Weights of a small transformer language model.
Size: 13 layers, width 96, 3 heads of 32, vocabulary 1024, 1.64M parameters.
Architecture: RMSNorm before each block, rotary positions, no biases in attention or MLP, untied embeddings.
Training: a variant of Adam for these matrices, 6959 steps.
Each number is 500 + 50 x the weight over its row's rms, rounded and kept within 0 to 999. Layers, rows and columns count from 0. Numbers have three digits each. The size before them is the row's rms in percent of the matrix's.

# layer 4 MLP down, 96x256, rms 0.0812, rows 0-95, columns 192-223
109:487529550510454402499509453556572456514577524527508477477479616506535502547540569446524469516510
116:519515539463478555516491519478440541520451470497550497497482410476504508445524535509536590490377
109:535498505485382440438478498559506530423375480543536476471418524507519640487522484483531478474468
108:462486443476464411501447604411458530532585537509619497513457485556554436527498587484468565473510
099:406479524572521595426490473510476418487474510520385500545591486496519313475444471537509526472489
088:498501558452521494427503572535536421522536404505524538484425543485556558524468544457451495522451
099:473500507391495549451523555445492518551629544445616509506399437458617503428522528463577561495441
092:545550486497487437498568468481561575570595552477439516491510556547444505458645540432457511415499
098:427492533533495451507492352540482517520448480490464489409504440527407560500636515392395488544450
093:518498525485456497449538512486522572498518527475589486503529526490475489592509424624484501540523
078:439480461446487477486458524518583422362503482472447505498547553516641585508352420477532510492461
093:580523512560526547451421543543544395579516490488557473522494473476541517462455453569394454462565
098:529500516501561491614546518479504544532442496528395494531558492473504452478466419465587531504527
113:560480532635492482369529463496620453492551421517569506542573524529494472493580478369442497488544
099:412456503522512519482445541481516390515609532519433487469506479522588508568604553542479427435462
101:556444532476584436528506435587446552515489599497538484475486436540391484452543450545571532584501
116:373482520508465532509511425520512400447494580494446514515513463512460487463504447615592542450605
079:456499521537629602530552501555426464522496378441502504418523446558399502471552485531501561535411
097:515494527459459536428466561503463419560519462469462494498481515482493480383412443445531480537499
083:627522512478522510615460439492441585450504483509469526462456581504488669513568468491488521490521
103:444458517591615497507474466491445474511497582498487496512587397464474407430467564388456556475496
111:437487523501512615483473430506476521557515554478545493454513402477477457440515529475581491494479
095:539533450478505463545596494467419488547409539508456500420514501562446470476572495501549416547476
080:449479471477502476552550434564495504446392476507467519500476524525392492531496486516345531424478
105:514527498431355512597556473522554529590439546481517481515469437498416546429519446610482481554519
082:545462506522484496516469454609544496481493536493550526493502485488501531390447586461434529459520
107:417507493465381418540525494452509596505445449520526500460452485532458575541597460450452483540478
109:556500492506438454506481543557531529540532431502563493481563472483493519475535648526430550379462
096:542490504610516572452457564506571493443520473488433504435538551530550452471464592505488475501457
090:511484519571503450471527414560514501584545519441423509463519459497387425449519446520465505554547
107:435462481500519531544500427486470441572433537481479512489451479470418473534428431549589468498528
100:418485534532508535390557443512426484388569506523445488492606442495487516534571466486497475560433
085:593500467514544520535501457454454561454378479514571486511422403517384665542549498427453615491412
091:579532513551495505440498489371489515485474422513533509480541557529521554452561513467546527498385
118:502511492570505570456451523424530482548502484502512517529609452477462477449517543533522528466490
112:558482487578564500451463433517522398423512547488433502506433532520396600504565495441484530498492
087:534510532513521434508514543492506389585486590467563513472373420487549492469490566500493444460601
108:511476532433404454529478412452444501487483583490554504447522548473421607642612474618548413499436
196:479514533438526412592481438500548563498436520485441517494474579480371586584574509547449424590496
090:475549479450372479590475491453525572546522564506481509509410496550494570568515407609510513425538
137:504513514427430456530466529446516547485486433510513479535427467477598541521502454429538517499528
120:531489535420592487566546454525458459535455453499373502541477488509404471496527367492440552523476
103:598482517476518474579534610486456442365520399499399486515485613444601523495466411583518486522498
088:520423457515553500531454502487502514404466607501580499456581524534487468597519602430518502534459
077:484490483476431552570538500447534541453399447468637465529535478460524555583471393500564513531441
109:470481516564499544495491517445459472489574434495495502508526511388564461429483630563519456445466
091:478527538499519554469451474469534431457464482531434491527464467487441568425586432590484538447413
095:544487476375526506583479554475532532429454566495483505516433516502540443485479410500647597477458
081:394510496492554494488522544502480405544421461519514486477431505547449496428512500490460531527495
090:523499556499521475522615503552504479581516499476436474420618628577484393570482546650527489411488
083:546543446410478469487504607378547526490504504502676475489435521441537528562548444447596590640366
087:485493466563509449462441513519554459482500520467592514507501394501494603446532661474478483481482
082:468495483414507551516482497570529626547417356510396555519479426556430574449595449515577491494530
096:547469506518514545358467556526522481473600452543539506466548515479467522392444478526451499621405
099:543469446492573490502424403529535396472548502477574506551460511524470541549585527533398497522528
099:487515495467540534525458513460476421469570491453524476483416529509572540470439494444503463504523
080:495491505444467589508507475522551435592447526541473469501483477542403462512529420460504498504411
096:434453539547548543475464546537473485462501407477469515496544465461520549515458455535512437505551
111:425492526543431554500450466494535502589483443500517492460485371542437559427546611356524401484417
088:407525508582514489468472504523516491565567471490421509505490518510468434485640491526431580530466
081:434524481535510436529371492497446551538515463504437514550462510524465550455543522542560579415590
086:439440522489423600535599466507399472424469504503465508527552508470489406442540515596592374511481
099:472507519502391552445499672492528476559542469490627459437527469465546517457510569484528504495536
100:495501453517583563496537516471463484472525445471479519520561517473589441445473490565556583543490
121:478513517560367584476466451515531522609550364511571519487539561487531425456478514453591510482549
095:417526523424460573496430487447556503457468560475535504463410598545495493568554495577541448514475
089:522519504513571495453507494555570418481418421520406488500523523469491439492500480507491573423548
091:466493491483489435536464435583549463479459389518516497463584402494526535419518523570425490544509
114:533482509526585576551528461513400449441461465529459513578555498454459530495453394574501557549475
119:479520491467583538435507474504575358480476528511474510525522511490456443469466438410448565468493
086:577485497527531428378545545468590425413595487445479514519527575455507395490476428537563486487429
102:450485506452458453550459575447506636563465402502558475502507432470523469514437454495578598635391
095:619491488582503485598488467493474533436490600481488506501455527519445517472541488471577501483483
071:549545504459517426494474506515460555482552439530508521422427683513548644526568612485422543610517
082:479528502481597645482616470518564436550525564490483506512462508526581375406532502554454441426496
120:493527559565590477516535437547512445567455483517500530479514477474475461532545435433492465476540
109:396521522461478445382546577599416454373488389522595507446558497443535486553477453466537540582542
111:446481525518458601461547493461529398377505492512529505490647415519537463520441525456516443368575
096:592488515508487428409514561512547478517536504435522504517497567427594384451496563442606452478522
087:521484564513461426450571547545510536479470370527486531418566487489524537633597502452486482421491
093:418558532444571537571538478543563603508509521554436479497438378575494427447513468436444580485560
095:502545524488636443488583509565476469475503437456437522483510557455527432486478493570484584504486
082:483467507464513549530509560541490444455396380535493458621522466533499507504327363580458576548448
102:512501486456538598505561592535495528482443464511466508534579491498560382484419467606567544575555
099:545512512557473532507470469515540540601452460504542500587450535497471578344429466574469508424540
073:497516435492508570482477604492595461619519552504541500505488558555567550454439455472433492501490
104:579471523514484551416513510516562498472501529510542504453548669530508456438530506519518432587520
087:580564494505509608525457511479491599581590435506530526463559456526551520380404522463548476532493
100:480515513375513572499534560485503506516540568484445477424442545478631473514392517510536570450579
105:578481507378445544521523489489516535435489583501600494527455467505547616451483459526566528534514
084:555480516480478491532535513466440454452553515462590500457488627468496458449486565464390462466388
138:458496488537474408524467397450542501506504515486470474487412491487431617518626585488441416544473
092:427549468510529505492487433570550496525595449575520516495457480511494391437488518566443397548644
106:529516486556480490383513493430499428440530557500578512513576540499512505520582540372580438540468
101:507510480526579460502507535473560391467537536488440539526471493490491394512575411535519453518427
103:411507499477471446387587496483532498450520494475462503490409528533538559523524549431403458538473